config.yaml
num_hidden_layers: 13
hidden_size: 128
num_attention_heads: 4
num_key_value_heads: 4
head_dim: 32
intermediate_size: 320
vocab_size: 3031
hidden_act: "swiglu"
norm: "rmsnorm"
norm_place: "pre"
norm_eps: 1e-06
positions: "rope"
rope_theta: 10000.0
rope_fraction: 1.0
qk_norm: false
attn_scale: 0.177
bias: "none"
tie_word_embeddings: false
parallel_block: false
init: "uniform"
init_std_qkv: 0.0414
init_std_o: 0.0
init_std_up: 0.0414
init_std_down: 0.0
init_mimetic: 0.5
optimizer: "soap_variant"
learning_rate: 0.0061
beta1: 0.95
beta2: 0.99
weight_decay: 0.039
lr_head: 0.00958
warmup_steps: 200
schedule: "wsd"
decay_fraction: 0.736
decay_shape: "linear"
final_lr_fraction: 0.05
batch_tokens: 32768
max_seq_len: 1024
doc_mask: true
train_tokens: 179600000
max_steps: 5481
dataset: "wikipedia_en"
Each number is 500 + 25 x the weight over its row's rms, rounded and kept within 0 to 999. Layers, rows and columns count from 0. Numbers have three digits each. The size before them is the row's rms in percent of the matrix's.

# down: layer 8 MLP down (transposed), 320x128, rms 0.208, rows 5-39, columns 0-127
# gate: layer 8 MLP gate, 320x128, rms 0.223, rows 6-40, columns 0-127
# up: layer 8 MLP up, 320x128, rms 0.235, rows 6-40, columns 0-127
down5 097:499503460470520508515507515503499507489488453506516510502546559538491530526482534481487517510481494495490507495517534486503518553494473522451520493537472495482502476534524480450505506463517486495508494508490499450450493448420524489481504502474510526553485488560468489514498510504493499459496483549482529539526493499509514491466491515447523475480476507480497512519470505463494510508509
gate6 084:464533513512477436449537506432515473483489520488496472551473507491490488443517532494527503510528490474497534485496511491535506508536519477463550447535509480526441514472491509508478491503512492536523495507473484520543521495495528492502505452508486501490509494458524492485473494484530481470476456502515497530551522515483481495518519510550500533521497505493480491521500515508475480533496
up6 090:565520531489500525548520503497495475516523499512511459502504509512477478478475477525482516498515502508526500447486537510476527495462463533473494489514475494475492498561479485484509528490506526477471503475462517504488448494498516533491510539490514472499477461463532497543494485518486471521468534523523516528455483476506498506476475480479448483488476550483505531479510485530546522498438
down6 096:510520560528545470489521545499504448497501471472453458529508514520481511495487515525476498492525499541518503485465476486510481515508506496502499457486521453501512472469522546501470480502471468490522462466531491470510496514534516479491519469516559496496519484459521512512514501520493441504476526463511559492516506487498522488505474533501483499510480495510450529520481557512472536508485
gate7 093:476527445510527487530521512484507485493523451519479467488499456485523498519481497485483493491509476519484504546509533507541510501529483491490496509477477510512460468479537492497535552497517493517507489519503465517512502528494444521514517476526548452451493539497531508514508474479483481454474497484541514520535512485537518521529516472511458497449441505531519464524470526496512491533491
up7 093:482502531520442458477456506535502476516463495509468514497480493493481481476488500505549517529504487492520520455516521515527503501467522554498559527506517479498528566486476497523508495503523523518497467547503540470504563498517559485465501512509527518540468534498471495512497454473497499479485509482473504497493485503479459505501505505515508503534496527470497454448529485497482488492525
down7 091:521495465477531501514536490479511461507505492521501531481491492523497492524514514481506513469460494504519516497498483534502442505496421507546483508438550482477523481493498516482550513498479512478475494470497473521497479520466503510530498507523503522472521466501521478485524458543541503516470517476566470501516496496499536481487493471492485537452470459541510485518455475476508479481499
gate8 083:482429516496476476502511511491520517511540500524489428515485475517537480469487475526529497469498477503532493474491519529533551491504496469487506509499473537452536502517540488504505497507468465472484495489493496462461453490495532459497523522502516501481481481560500543525470513518461459522446512507538533491485511478526478505521483494502500518513465505501502510480479533484500535477539
up8 096:502531474507506548510469512485501520477503514511473513547520549481478524474486511515515532511500508515466500511562454488493469522516506481486515513511495489527449488471492507507456457482527521528493486513499526536507515544501509519535470516482507508530484527481470506510515505482566535497540507504483479533530541535491538510498523521518468548522482533513479472506478434503528456491481
down8 092:498512532516471538499480518497474483481494481495495547501540467536484482517471554508442484481529529486497548483471493416492530512488467531504507505495512511471477513536453528472481429492470439501546510501518494538497500485502461493537483509511510500504476497481490477494499492491503527476546499516456516501494508497453536507482506452492492484490530506527494471510529511515494497494513
gate9 096:492456507485525491470477572510524502446548481481488509513492507481479484543502495513469487528532525485541543486502490491533507512475528514524479485517492523519502568546533532484492503501510523514487513522502482532469488529484516537481441536492492491504531499512502525541542486497448516511473524447473495518492507482471501478507439485498512493492508490491507505503533525461500456492481
up9 088:504522499494469513494514485516504504506500475480521488535465447480477531486480477486535467507500433458463522459499483491456526491521520497477496550524520473465512481509498488498516487492475492474509517501491494513498519491503532472489536469452510516495485532464524515478537551516476525475494498498478467462494493538507556528521529465522514458503479449478552505510466469503520461530490
down9 101:509444475528502519481539540496496475493487562491451486503500472526486541482530514505580525517498478518534498470513499509481460493527515561516483497490528513508469499445518496530497522479511479466517484508481524496534498445507486476517503496513478495439487501523523510518537530512534495513500456467497563507474489486472507501523492498490503485473529515463494496502530472519482520484498
gate10 101:466524497504519479492520507514468512507493526500508529494523519525481461477499487499524549571515573487489532455488525514535520505464524516439467487502499432499531500479519479476477512517509519521539515490486520483528516464473506491541494471496505481502508433501498497472509475475506478529489470496528485501548476496537457522471458516494496511514481485546516487490473505529481498502490
up10 090:531474490470483490530512517516514531521471452494479486509514540495496496505554483442499470470512485531518500514503501541453477480498501529511511457480518510494452499531489496486526492487437464474482520538489496502514492508516520446520526514452482500541523548520524519484497474510510527487532461525492530517461520491496509477456507506464461480514513480487442468524462493509491480521483
down10 099:511495504480509519523504489538496487460527491469494530522486526526484492482533499503476498484502513495471533467502485476465514491547512528478502468513541521518514472499487508450508491504502493523474491523513499480501500520526504528507533486517494433525497531459481517520464509541531472517487567490487492526415494499537502522447447512511524496540504549535459481514498496517510489542512
gate11 108:524488511497505472433503459508485472513489526506476524491542532486539489510523521503518504527511491485498477479464511511514492483508491517519489489464539488501499520499483486457493528515492497455513555494497541465470484524494490478542463464463484453478443513475458509502499483488496476529530524479490484503476460481507482566480544515470514512455476481475525477498512500464461505535459
up11 110:520490499507501503463495550526446531469484517459473503499480513517431507515496474483472552516488516507503519515496544443465494549478473492510531518505520529466469503502498491551504443510493490505510516509510515471527481536489484481499504561481502491536487476517472516531487525498468518516507501509488470512449536479539497487462508459467509482488480528499532533500505478500520465512471
down11 098:511442510530513500497495505518510475512508481476507490547504495449526490510522509538537463498521434514489535530529472517538488493523517505508528523505542513491490486547501524506507539543474505444531469518493477491486534504497490516514532480519521470525529494477513484508478518463477476465513476471499508531548509468489489536468495478489501504526482455470503445485556513480512475466501
gate12 102:526462515471491515490498507514508506476533516468490493480538511503522518479487508546530540470522500516465463461509509505527474541509499484489527480496505476495545508475460530534527523477496510565520545558497518483526515457488476485507544469509506496444560504505465465504484502513495499483528502527472494523480499524470525486470481503466502531474545509524533451486510501527514513471485
up12 100:522483500462497521521494503497515486498490483513489484507523512498524493501523525532495485492470503505479485496509551503519502539533492449494538467523493496512559470462444551507511566486533487550561522540536519495524529504505533482486519486512474490500515525518478487496501485511493483486480534504512474526478464512473539488458463515483483499470535516523490449449526551526485494492495
down12 091:464556487494511520501483511512536472580554453476513559541514490491507456453508457531452492472478482507513499447484481537444483497472504478512499516492495504505508514509487524528494497495495521481509496496483522496501490483506438540477462484506516489538491518489526518553494513482547482512505492509513481473521523508499473498493520491526513476518505530517496464489472501493496541538495
gate13 092:489517532519451502453483492499510486490497486544511493515501515534525474532470504468477515462484544497486478508453459539499494472531470519500508536512502530512486530516483487521535515536532493487491538433562509513520517496483518507539521549505507527551508508494515483479474532454509500481476502532527503473540525496462499486509505557492496496481532491514480554473494504500522485476514
up13 097:502546472467526522520493489481479511515510516459444538518522551507520447495495460532538495481525525501491522505487478489484503473529518482461506506510469510485518513493511510497494514487506491492501491483489519513463522503485518521514542470495464493508498489484483504491463550521490505483479511495495441477480524453449471482459518499435522489465548495543541515466531525512469473485542
down13 105:502490486515478470513492501509444450470500509504425543506487514533520534496519424516497483528530463481526527496499519517466478552494528495445478460492486530506527488492496520498512488490526507511471478471505530508483505495477495491521487466536498504529542524516497549460498507477505512520494551521488477547474530461493517482527496508527526524464494526507513516545504491495495521475511
gate14 107:511524481482493491490487506502521472502512517474495439463523527445482502480443535468494508481479534469484485453471503510510475511475466485488509489482531487484480490509483451499517526492476507489479505492490471527541541500481462494474507491523520483480522490461524485556545470500496492519497522516510516560527465459517541494511479517524505490507522521441493499559481521500508546469476
up14 117:547530523576511481502510499490481487450506527466537514480545488481475531528461496491512471522496510508532495483514503534457502512505475484459521525487504527460486476509484498485542531500463501470479466500464505493470488482487540518496450486485474496478491524497513538518478488534485440491478465445466529525518461515513496500538524514516477534526505543518508502509521512491500518495530
down14 116:515487519471470500487517486505484506478550539493520494503520518482528524531497523521493487466471549453503460480478504489499492530465450485505547512502499488498537443473452510467519497519476512465488493512482509518482506481486517446475502472511478444519479522524549511536517513523489458520503477457473498513528498535477512543508512521519508474545529483487518480522553490490532492468485
gate15 107:516483537511528505496485550488525515517465489503510521487496510496527447515486471556515494526486515468487446502511514497509491499545444509471534497465524532488503526502514489463492523500502488495520479495561493492474496520491484549511515511486509482495503513524500535533560494503468496486535528475468524514486537491506514501521534473484522552494478502488508486506523464442461501537569
up15 086:514508532502516529483500471473505487480496500526557483501490459556511492491501498512502444479484525494476465490460459475502509507537524518491530462539503528505509487481501486492541526486486485514558517481502457482510493441480502497468488487510477464516558512508475503506506525490468469441499528515517514503492558526490537471471489480526489517494504521477524480559521458526513482508518
down15 094:498505511443524532530467494519517490489498539512527535477538512506472429483475470565521493526470501499502484509524548492492517498501520538498547500514510486534528516512545474485496543489521474480495507551480501522512459524489497515510513510483496525495500545472496548487553507475493494508493465464492526482498502482502505488539533427466509523504492507545508465485497512482486519516494
gate16 110:473540461524540525515483523537486482512533520507499482499475515506515529484495512475517470484502484481469514501487543530550488450462484471538498478519445474524529497464487499485460463480514476529514464487487534565495512491507511473528508520492483515504504508502494489488507534537516509459489519494474468514493468495526453483512541524505474487491468484520496471529531489498485458567466
up16 110:486529490481506514489468533562494460588531496467453488523509475490524468475459499487496477452494480481478499502525513493541487502465496488549507491521453515491492500514486492498533489498527470528462480470519513515482486484511478520544517501499486502488483466465515504452501529483496501487506532490517467523497446458517503487499508519467453482476481508492529526466543490517484464510526
down16 101:503501442498485522481438476501462524525508516497511477534479555462511536491487501534464499528508517482455510502517522514515499463510508460467496460484468529523539543446487536482473506473504480525477464522453540533525534534530480491507473520483501520483515510500520506506492495482484515522504492495452509511550497508468485503446521480478526497520498466516457493517489520515480480481515
gate17 108:509491494519494512469541468457520462484527548505511472492497487516524465500519499484527530468478495567514518511469473537499473500550480478500504451515503520498503490553486511478535527497482474483494503517521503473503540512500431496506510514477452524525459498456486506510539507529510509509471506531518499460500527482484462489529518522557491495470472520508465507483511517518482531551505
up17 103:497465540497531468471502501540482509496474515481533484473478490488484508479471479522473470496503497521484482517448539476481473520451451512494548488476497458469492502484524510569484510488471498446500489510502510495506448497566517486514504511503520500529492473491518501480498495491491522489455522535538494505456514493511483504497523498451486534552542511500525496478558486539482481501481
down17 093:510447563503492489515554511478481496488478493476507432511489499512522503475486473476510511505510510519489531536517486480501475528551549546485521471478489490489531479496523458511503577484501487514484522474513479513503498554517455485465521502509489516471498520512453522460416484501507515513492497527523466517493475485508518490509505516514461509495489489498525504459468468507493506504495
gate18 093:478541512469526490477476488523480484497462489491482488512477434496470508494502452462510480529525504513499531489507424516519500454447520488500546471493492456477524478498514477464477457523492527491503486546495529471499513436514480493519521537489494449486490489535495507493507525478532487510471524513504491496496527496538501496463521506477494486521523463541528510541500519497456485487486
up18 097:513494516488473497504471552449490509471506490491531560530495510513533524499512498521541477500496536484522490508527536468516476540528505498501522544479478524530511545498501479495532468466545486456434511486524531524491511492492523498475481527491528518529522492538499531511478497507492457480515514505501516499477484504509490537519466498455487488472487523474491492429518517459514465528460
down18 097:499485489536545478489547501518533481476492511463497463496493535493475496462517516506515514502484479455458483552476508497489497530515488448485509559515544468522516553500513528531505546457480487486527507462529463536472472485492531467478509500507511489545528486484475523506487451485511493539520492517490477512497520453467493510522494464503530521496516494504509479473547521495485528467515
gate19 088:486505524526506515490533497500521519530431491492523522525452504524458494511514537518524499468530512532504536493470485479542491461530468503485485488485467536503516477529481532421477482523550551508500500476503516477504473487491438506506493520547529490494474479501460501477565507482469498531509513508481487484496518502477511475467497491527502502519489526495499496499534513548465523515512
up19 100:516520540469479491497507516460497497476515465519474446496503461484508500486508521486516521487509486515468487533515465505464516526479496505529525462473516488495514518488496480529461573493517517472489504516488476528484508509509551496521536496497496467547456501490547539448488434506530526472507507509487532453481485484509516550480521544495512488465479500471503508440526499498523522504502
down19 097:529476504489543462493485531479491473475509522430490494500494479439543498532487530521448475493514483507501521532504542525525499531528500515485466470463492515480474507485489447498465554510516478493515532494466513525516484520538513461503496484488471559503537514462515519474534530502473486453513489485474496530534479494496469466479507506515498507493494487530498476526501499494494457507542
gate20 111:514494530520531495499502515555503490450507556483470496477486497476523498531469516508549519498510482515523500524492448517507486485514483447502505482543507518488503486487510498491443433489531531468480491506481524541483520459476461472474497525444544526487530480506478506477522493508501462471493524540497492463490526526524516515502495550493540509505530519520499451483487494520487480484471
up20 103:502529535485491514490524523480507477471516563449498505545482487542504525509526532534544487506499459477509516496522468501453507505525514500521508477481521525536484514540468511505519496521499490457494460523484514523498477499513490485466490538478483507489469489517456519504479488483502497490462491530570465461540534530491504506468483499440536509494502495477463549477531515472516479474483
down20 089:492531477515501537475517508516522499536466508472532461541531508516492496483511475528496517483505502568540556508486519505491533521501489499499540526508454514459524525480488541492524572489525535524510541507497478500463531538513477505526475482502517457492469512484525500480482484521503493464492506540513481461516471511501419494499514526497515493533499486497505497505528475525495491531539
gate21 103:500551513505481472538476492529523462513474510527490528488518496549508458436521496498481502513512493513532515499530489483459484525527466526490478505543463522445475481477475493468480475537537497521479521485474533517473516539513458487471503488465543522569489472538483532516479506494504475512492502501500502521502502478506470467473491484495511452553496497534483473498471525490502499513517
up21 107:508526489486525502489523483486468510481482504506517442465526523489479502493507527483479479443475495518513485472533525521488529515543517488522519538516516483482512449504477496512481563495468536479471436462472469529517474492503528533508483499463469565516497511484502504499532530508527464502504478457487523476541531469480526491493507502486504477532516497488468525536496508509528551504528
down21 093:445488531493493455488510552491518519501441511519535539535506467553517462479532480504548515506487518519494516516494509442486494476479501490447476514476484547484496481514517506508433531508494529524453469506472505479522483536520447472476516473463482472474506499505529497498526511516435496495503476507505503552506508491491488490468509504502511511504460489502495494511513499466502496473515
gate22 103:512506498487538424478506503506481474527534505528475492568501491482520556516470516501549509504548501509495464497464518519500529482475531512540523490456498513530492497503558506495443493506506469485517492489503469442547485493486486542471504514518510474508448500501474513479483503506496495476469511528543514501512496497491485489521568474505464478480518504501486506512478512488548497513496
up22 108:509506538525473524459477527521546511496458474477482434480545498528466452490540474505476506520428497487534528488526501496472521512519481483526475463489512458495496517512447466501518510473505518486505509486465500545476499529569496520523510492467500509508532487486477505515491491520473518513539517513489518503483496533485517533496484479502525504492493511499532510489506445501449496517542
down22 107:505491457492505519504484495533497488474504507503506497486492523500517543508477489512495501480510449522494493476497544504540521477500510547492492497523481480479499538519516540476499440493483494524518497522518514516557535478518481505527543478535533518504484481469507521523466547524510456484517488462546483484580496463483486479477525490501501516498488492500514457554538512452542496543480
gate23 111:490518521476530485554493505542539491502559479475556532529494490483533503494492477513508490520496486488522495527453510480538508501489496493499515503471498519518474489490481556493485475510502513514535516509471488498524550506509475491490497474458496491511492438516490506502517498520533497492523560486483498470496524480503433530460520536512524531465551508534508462498473534497462494465458
up23 100:511516520453552528494509502505482494506509518439492507464482504463470512535497522494495502511498516509543490485469507483551495534529526497469546459511526560502454495522488559498465528494499468493475528542514515487487452498493517520501513491481525496504524503526538499529496486509487499498477539515477482542512473493515504489514442463497504483502523473503483519552486468547480542484533
down23 096:533485531479504526469457515520516516479482512508505484478497502502490531504447477490539546504485530569482455535553501486479494478477516533484503495476479555483427517480479500498501506456515476535519505490457523536478472502530510492472496536502522475511565497472484509492538485464484465529497507512475507487515496529490475497460485483519467476490517523495488517491480511520536498482471
gate24 091:490483492469523522515528462528519536481502452454536460509487497470472475472494510484492516488466485512496491504476477505575470515497505504430555485468475483512495451497509536528533500485497511534519503531520472488537502517521530510518476466527509452483496514460509449507493537545511503464500521463504496527475502529515510493490539498484504521482526492479495484467542530512503490525510
up24 096:448478482503490496504494474538506459528480473478513494474540496515526514536450497518429504479549481453473476502511496502486506515506474500492521516532482472534505513524496513511476461455507473469461483551511499500478537484477493476496506518488509471449497528495462472502496477478524497538507486493495515478515539502469541554493488470536499464485449518523487517527517493527524525520471
down24 099:487531511495480466503485526510527518539450552537541535513473488489484527552492480520517506521486496531496524518511543485494494511451477485575500499524514498466523499507497480526486506511499498534515482486442526463449496476492457514504474497528496499498505468527491515483497501533507500481484467522471516485516475473495485505551489485524498503503508478541497509545499464495488493460580
gate25 095:517493533505509489456517492490427552485538501522507511476478489499490507465472501508485469485525514521529474485532500499505479512505490504479540515520491538504476480474513546465467433462534531505497493475465499493504527503548504488541502484530530510484503517490458497537526491494526500498465549461444511526508488509501543506516526565505493467505497472485490505512497448520533495499519
up25 109:519508473488490472520463488462476491544497516523453511508489482494498482523500462470527496515489482545489555490490498550539477512483487488521532552475493489498540499494477530471480537492505489507482503515486534481470456492463512485494513526517549446508489497506501508540508499484530483498471603478500551506507490529539499522523480492515455493474474500495495494495525475505471520511490
down25 110:468499522466507494493510534527444471496508479531502505470481481537506541477508471490500488505510460499504535510503484507517514501456473486475543535490465469509500508431531509448439499499510496488535500453501468521473467537493530483522491480525530500489517556489464508539462478487489466505484510536479528484494497493484475448492536508487537487479462514511468493492536524494506478481517
gate26 102:491494503511485487474511506492499464467515480540501518476452482496478497494509493475491513432508504511445481469495490525481491514506445455559511501531521564486500500467466487499493523464536500500513497463505471484502493517517475494534537520474485461512541509519491517491487499457505453508466533515521470477496500471446506463524497501515490493470476560483487497507455485491527461489530
up26 097:511507526537486467449508476547489475502468464543495494469487470517536515488511492510491481523531482474491467478474493540516489521512464465522525500532523538521510511514509508530466499466544501508449457512501513531512480486517483487501504456536498551535497485530461467497510537460464482494544480507505513510540470490493495426521494480523511501505502527471530502463480509514512482468486
down26 095:496471517496500553535493528512465518512527527480498495494474504491489493522487507482506491504481516473529488484463496491474520527517467471488455491488477495474513514493510558557483515456520469501498497454504481448479496512514501516520467535498460545522544506555447517468444503484514497530468511529484444500511506441481516442500480510473488483493538492514500473498500536491505517498505
gate27 096:509519477494487510503539469533477429547516555466469448503461477481466496426504514506516499479510511509493549505517484518499529478501511503498523515455489491498486537505459512502500476480502475561468504471498513533530517491474528501536517476504510494504498515511527495512564510528500501506449537511470512522501542487487484518493521514462482518501513486477493499492508453539478500536495
up27 110:533472487470503506514520510505508511537494527569470491494486533520487523496526473539529504522511475492485496448474484503491493493510539533504468549508492517515469469473525522490500436488480497499524484507462488504507501465477488514464472492493440523528520487529579487492485486455485489495507516542529497482502534495525478475481503460506471543510450484472525473500503483520460525513493
down27 107:434511499490474481498491519515473528504486474496477528508487518488497465517505507501504503490471496515505496481494487479500477577505476465465515476535477476510501493485483512517522503542515485513520483484527518508479548528513467505500469527535436455504508478503500501460480511471491490473544449479491453496516546525551534457498482518528517477496494549451485469459499507466523478511488
gate28 095:444507490480509519505529528515472495509469501476529517511598482494443444530529502457506491470493520466523534469485505526485488498514454519481484489566488522472495506514524469527538500522522509474506508501500515476496473525518501521551487514501507486474507510497497509476515517512467477479482512526501518512497458525471460482504516529526539499508540485511481495489556480520510492490540
up28 103:544478495494512477516504533512549524496509551529504479562485525499512508491492463534502541530502507505499463466518517541470542510495530489500487473515532493516498465492476481503482460502445533476476436489480495511534500491494453487523499508497470525507580536495524459527486500526473508512502472496504502497550529495514447513487508551461499484475520486510515502504495507497519497508486
down28 098:508499555486482533492505497457517490531499503490478526480474483473482474480479467538473490507460482528537472476499510483532462501498529509501498498553457539503516451449472476476530539534446487502497557512504485473511484517452525503473515464476515484496511501532481495514474462491537482510542516517535468528519498515513486517472530532499502473521508543522494519508470528500485480497462
gate29 098:501510516550470501514512491505508473507463501495482465505506461507478482466529550509451514490528504476495487472487494510483481464498486441494497549452504460486455470515507510466504510473452476507461495496487467466498502510530520487555484489526533476532522489479553523528467509488485504463485479513553504497482478533532469487532506497525474497500465507506507506499506484495441515512444
up29 101:468455473489473533504498454523469527471517483535502522561478521519515454550473524517531503509507497539520477526495530520511438486494478509485462492488513529474499519470524493503458487503540511519511482510558511492508467507519515506453437483505497537518506476528515525512474545469498507477504485515520481481534461456490451508484483464502512491491504530531502507520475499483480484497495
down29 095:481463535514532505460522457508530494504487518522523495490513460478497489460548488463487480498501468457459504459484451512475530499538515475502530553486483480492519484484513506478520524493513485488492524472492502521492545490464538501519457514506517483492483489517507512504510444479576483485485483540529513508519517546506517532546503536509490492493506444460504476490500514537511514499534
gate30 112:511484499500544472503480445488471523546526545517562503475520454466544489519501535482457489514476461513454476495517492520497503509488460519534523506483507514474547493500478488468526520495530518425551496500509486493468521539498483473495479467491532500495507493468505531494506499500500468519466516434477544504497519480501494494456528501488489509503522507522488494475492474512529498491472
up30 098:503513523519504511517518490546478508526511484445480515490501490561456553516467506497486466524493510488509475491478553457487521521489527523523452499467462493493477450518560546532462486484531546525531533470500499492510509526467523513501469477527512527497483523480480478495512510525517534524541480534478479499488493517496526510531512524524483495478476478491496473540458477503497505473498
down30 096:492477509473557462493489553509533543496483498496534467529493517514551499467506527489468474485505492476513497495461512499471455502461490541500517496478495508509518517448503488519499497516476495499475457496546557493519515539539497476471503504492505525532567531484510518478529539494456499509484486493493478542514522456491465475524517525472463541472514504478471491492470498520515481514506
gate31 100:530522487456510506526530516516489512492496440486502525525507534499480486517481499544540497516515514447559509463461521532489489488542471513493489457543510502485487472528525547467482503488511452483488521518481525462498510481520455448527430535502512482501515476473441520511473511515527513501502503504495505501517507468472506522453485497477528499484504529525526523465512524510501498493488
up31 098:520504537491522490511484470485500477492499528489516488508510524480537502491541465476537445544507485563506506491509475499519536470473477525490501509484491489508522525504506485480495466441504492504495479466507504537474520471518522548528515440514469507519481487525454560526482515531468465471470480483447521524490511516495474502503534507504475533525491464494484540482511449482512506521465
down31 103:554476528517530509497456509519480519510486481490505518492504490518506504482506516536495518459495514488476482430470516492481470529512500512510482481473555482497519460496466520476475469499494465508512526509472478523534491454507460538498474524490514484507539529501482487495505526526494513474460539498447508511510473513475535528494528439492499522491504526540536542485576480490517527511486
gate32 075:509546536485487447514504532469564453502519479520514516475512472506478518512507480480473496491522475507514511516465530529499517503509503479521462448529495528447496492533499451501470511487480511474472477479492512485518528488506483513526491496472571525515473517501526529513499496531511470507451466472511504454478489513499498500501501436463470513508479501471522497496512439537482493470494
up32 142:520517454481505519544518489511490441516522474482513473499501507496460481471503478459517500502455477496493480462472473525464479535483489515467530476527472516433505465452499453483503503499463486564488519490500506503497537493509487468518478489458497489498459501459501485516523511544480473511487484481488477489508465480505486535514476445483453484467492486506480512488491547538487495491489
down32 116:509567477506468503536529528455491450494539450504509477482477483484446475503501523439501455484458516498483496485461509514470490522521504526494499463510500486456514477468481452496502479544486483544513514516496489494513534468492523477523488491493498523546509510481506509511488501505463473481472486481471471489506481493501494504488459468465442467500497498494507540479524545535480494501524
gate33 110:542468488505507452556493528531488511529532484499486484516520474494464552566514492538532451497516496494515548497512502479509459489479457507467540502508514524478501489497486494476505492472530488480446456555501484484482476487522482545519493467531562466524492508501499487476523502493471479492490514518491475521517507497526506476514524514504486479523521510523459480504493507468544538529505
up33 101:490475470531525502500488550490458511487486508530506504487448497503468471456509522487479479480493502486471542489445471478506476533472525487507517533499496482466465496504493500535485475538499474462507515476481474497538505503474509511508483514469490522527498489508502540501516501509474425519484456494531551465490500493515531563523518547471477546505497502507509525550491510467493471514532
down33 105:490475511512486503508539534495504477511516474462512530516509502481481519515477489481482504523501487477516541581456504499499513580504498492481515548518495505495466442492517487473481542471485468478516562539479522508478496499509542467449508491498529495505529499498499497515505510513527507510484493519497534487490513491495483527456545533426495505490518508436507506514514520484533498497512
gate34 090:474506500484513528497505507516520481518515521468479525523563506535450539481485501538477514494516504507458472519485508480514478565541526473492513504525486536534512543470550491515527466469503479525493504511519496525542489451540476522506492488511504510445498498515514467536535451521468499466512487525483507538518475501521499529485490506477540514544522471518482541495506497534508521504474
up34 098:471509509502504494474525508479512488505448500511504493488511533514439495511494498492496472518566468484489495561515479490496506513510492556506482470465478448539516545515509510506544433494522484483502481526463545477504456464552499496471491448534494522462503524495481523526500508499527473528471503509494508484489535473483518525481509483513521468464493498526478519478512487515481520528463
down34 095:493461514503496483519493500499484519486518527481458504516509434472514495489487487466534503483445528489543514466490521526484521473499523486511521505523572550502514503478526478510489534451539515509501509475503506485529547516488475518534530494480492480475442498485497472483461544450502511475466490485550494496510501484494557507506459475520520488530493489503525491475481508514538498453500
gate35 109:475484527464507481509499497486466476493497488508488513515488541517516536551532547500503506506513526508476525497464556509539471498511509458462509490463521513505538521503556481467464448462553506450484557497482514483519538511466481523495487517499506497542511525513476567452501485474533479509517498511514494462482491517512467522513541517486477499512518505491472482483514518504518518507481
up35 112:539478529464485506488511468513538526500494450492485504507480480504439480512513519504477465517511545499518516458499538503523514530531513450487497510519497524504492488481536504477476441489548545479476520502478547499492511550480489508498513542500535524513480494479502514506516519463552465457526485483529505502444509520517488534487487531458474524506498507484507483506455496495539507534529
down35 092:481491486493497510516512522492502460494487521506468461548506515485538464481530488535550525488495472505497493506553480486527500520493508506470464486483540493484471458544491545536465602474503471484521501536510462510470489455496495500501503482486528499485476506501461508484522507501441513497486509508479543492517508494455522473483502462497497504529514526475468528526489494524502511456491
gate36 103:500553503497508504484514505490532517486505506433502482510469521459503502508492516527478529535540532557527521510474514491455530502543500546499506483518497520499498518523516527559549505508450473543491514486479465468488528507524493504535457489493477490523510487536508520525529506488512478499521507478525483566530490506489470472498510496488525492458526490538471548484497530523536511500518
up36 107:488496522481519447524517468509451468493459482514484501484521483516507516470514528483512531489463514474505540448522473511514470510482500506488487486519493471509535490475486526505475534508538515463509469508495509474509490489490522555456502507522493513522520498468499461467476429514475505554564518457454529500505514514509493553479506502524523514456475529488532523487538516509503502504491
down36 105:466461514486529469499486488549509472479488498471513482487465539539485486490532544493521523496509512451481549474507496482481523512531487443477486500516482484550565538530506507520511502524501501493555465474508505493500483463555536486506520477489452448515516514519516478481498497509515484504508489495472466485484462512444480536479525502526489522520483495480506470510499515526497545483510
gate37 096:462539528502482525489533512505514458515524517514479456520521492532501447508498516487498470505483471471493477532480466502437508446482500488507476472510508500503491533510514530486454491501541479559502502466481502498513466538479524506490494500534439500531499468527529464537513512524473531471464493512494516473460462514539505479503552487471502498459485494501529540513484485511491499531496
up37 098:528467491454534460511458511469476461498502510449510531476521474483494506488499484519551491480515535526506519496542508528528515521519521508493493508482480531478476524517547497509534508503477451500523496530491518439499516510510454495518510522452528447464494501531563483458496480519490484557533495528527512507482483523486475513496466509469489489495520500482497486469504547515478523517493
down37 092:523521540524492481543515508479528484458513476505462511478538480490568474539508520455510500497482536505473549489462497501465518525505528501530530492489491505479516467471527506476492453511468460504515485492486495504486485539495488518486468501490496497525447492487517520540504491451518532451477506478485500533478465505522490451500480510498473489503492506504548505529489541501570490536498
gate38 103:473495452488490478546502504480498503549495449524513487468530453479494461521478539568470485483496527474489527489507483504518446504527484563485464474497500470484500497497513522472499460521544526492509494519508490495501518454488475479478501523513546505499511507476497521534512518502485503535474516500470526457524502473468506471497486511508500463543453480521480477537490539533486500497464
up38 099:472512558536517487492515536501497495510503511435485470482446456490483485504476452543459548491546513501447460504516514462537509542497469516493521504472491505536539485496503522505483444481497479495477468503485516500488468528540498516477539498488509516486498498521499507515532503527517534518484497505507530487451485508548495486496529453508502493533510516493504480518504482560481520515518
down38 101:550494491492509507520492484487525493492450502545467552520496544483529491476529484533516461506475513512521523502499470501513512464471482443535462513531531471494528458465511505456554509461499517529486547461490511503495489516474507502529497540512509491509442495504531507485478492524465482537451519520543489475494506456466517515518499491485487489499480533535499503509491532513493474461488
gate39 103:510465508465515491503562521551499501524511490478539547489536494479476495537485468512517524489458488459519479473468511522522485509474554529512482510515514536524539481535499504510501495552532453514514503470510547496520535496491468540478546508512484495508535509478474472518523507526528491442472500518484475522523475465507468508507549479484499491527530483458487486512515502493495515498469
up39 097:499480508517517518499572541518461554537535467504498549508471518460472489511526474488521535473453481479451527466492464496501500520432521555502511498519480507504511499538513519495545517504508476522494511484479479504483512474496522471493520485461500491519516481458469487583468484474487516501500522462516509486519483515503504504504510502500484480513470489484527491487488521497450513487488
down39 104:495485475494497499487512506495510489515523565495562458519511508538559479503535494511514559549501485469476506511508491511476484506526484539501482477508486486519488512443512556482521528452482465463468485501462510533496506511474439490485487529530513504510504466508510479508542494488451514523511451503505477500513549507479541493501474503509503493503481488508480544506499513547520507502535
gate40 100:551503543488463532512566498501474475448551488526543527493480491500455501503508462506515514476447509480490506495482527548483483506461502505483495453476532482478523481493519497470491535474547488475507514474526510508475475503514441479517505497508533480522495485506449427489514512503485488521502516509514504501484496520553484534489511504478499513507463500462517495494537462501533487492496
up40 102:478525468556527501572446484518477493513520502487493468496458477484508501538522481538486491476482488487486514473487516510477498454503465505498490490507500508498516503506493517472492415436475480475525517545539511506464489480474509483449519512481500502495483484524493490508487497501483483501482502544494501473469520474452507494498480503457494494478507502472531466557463503440491507505492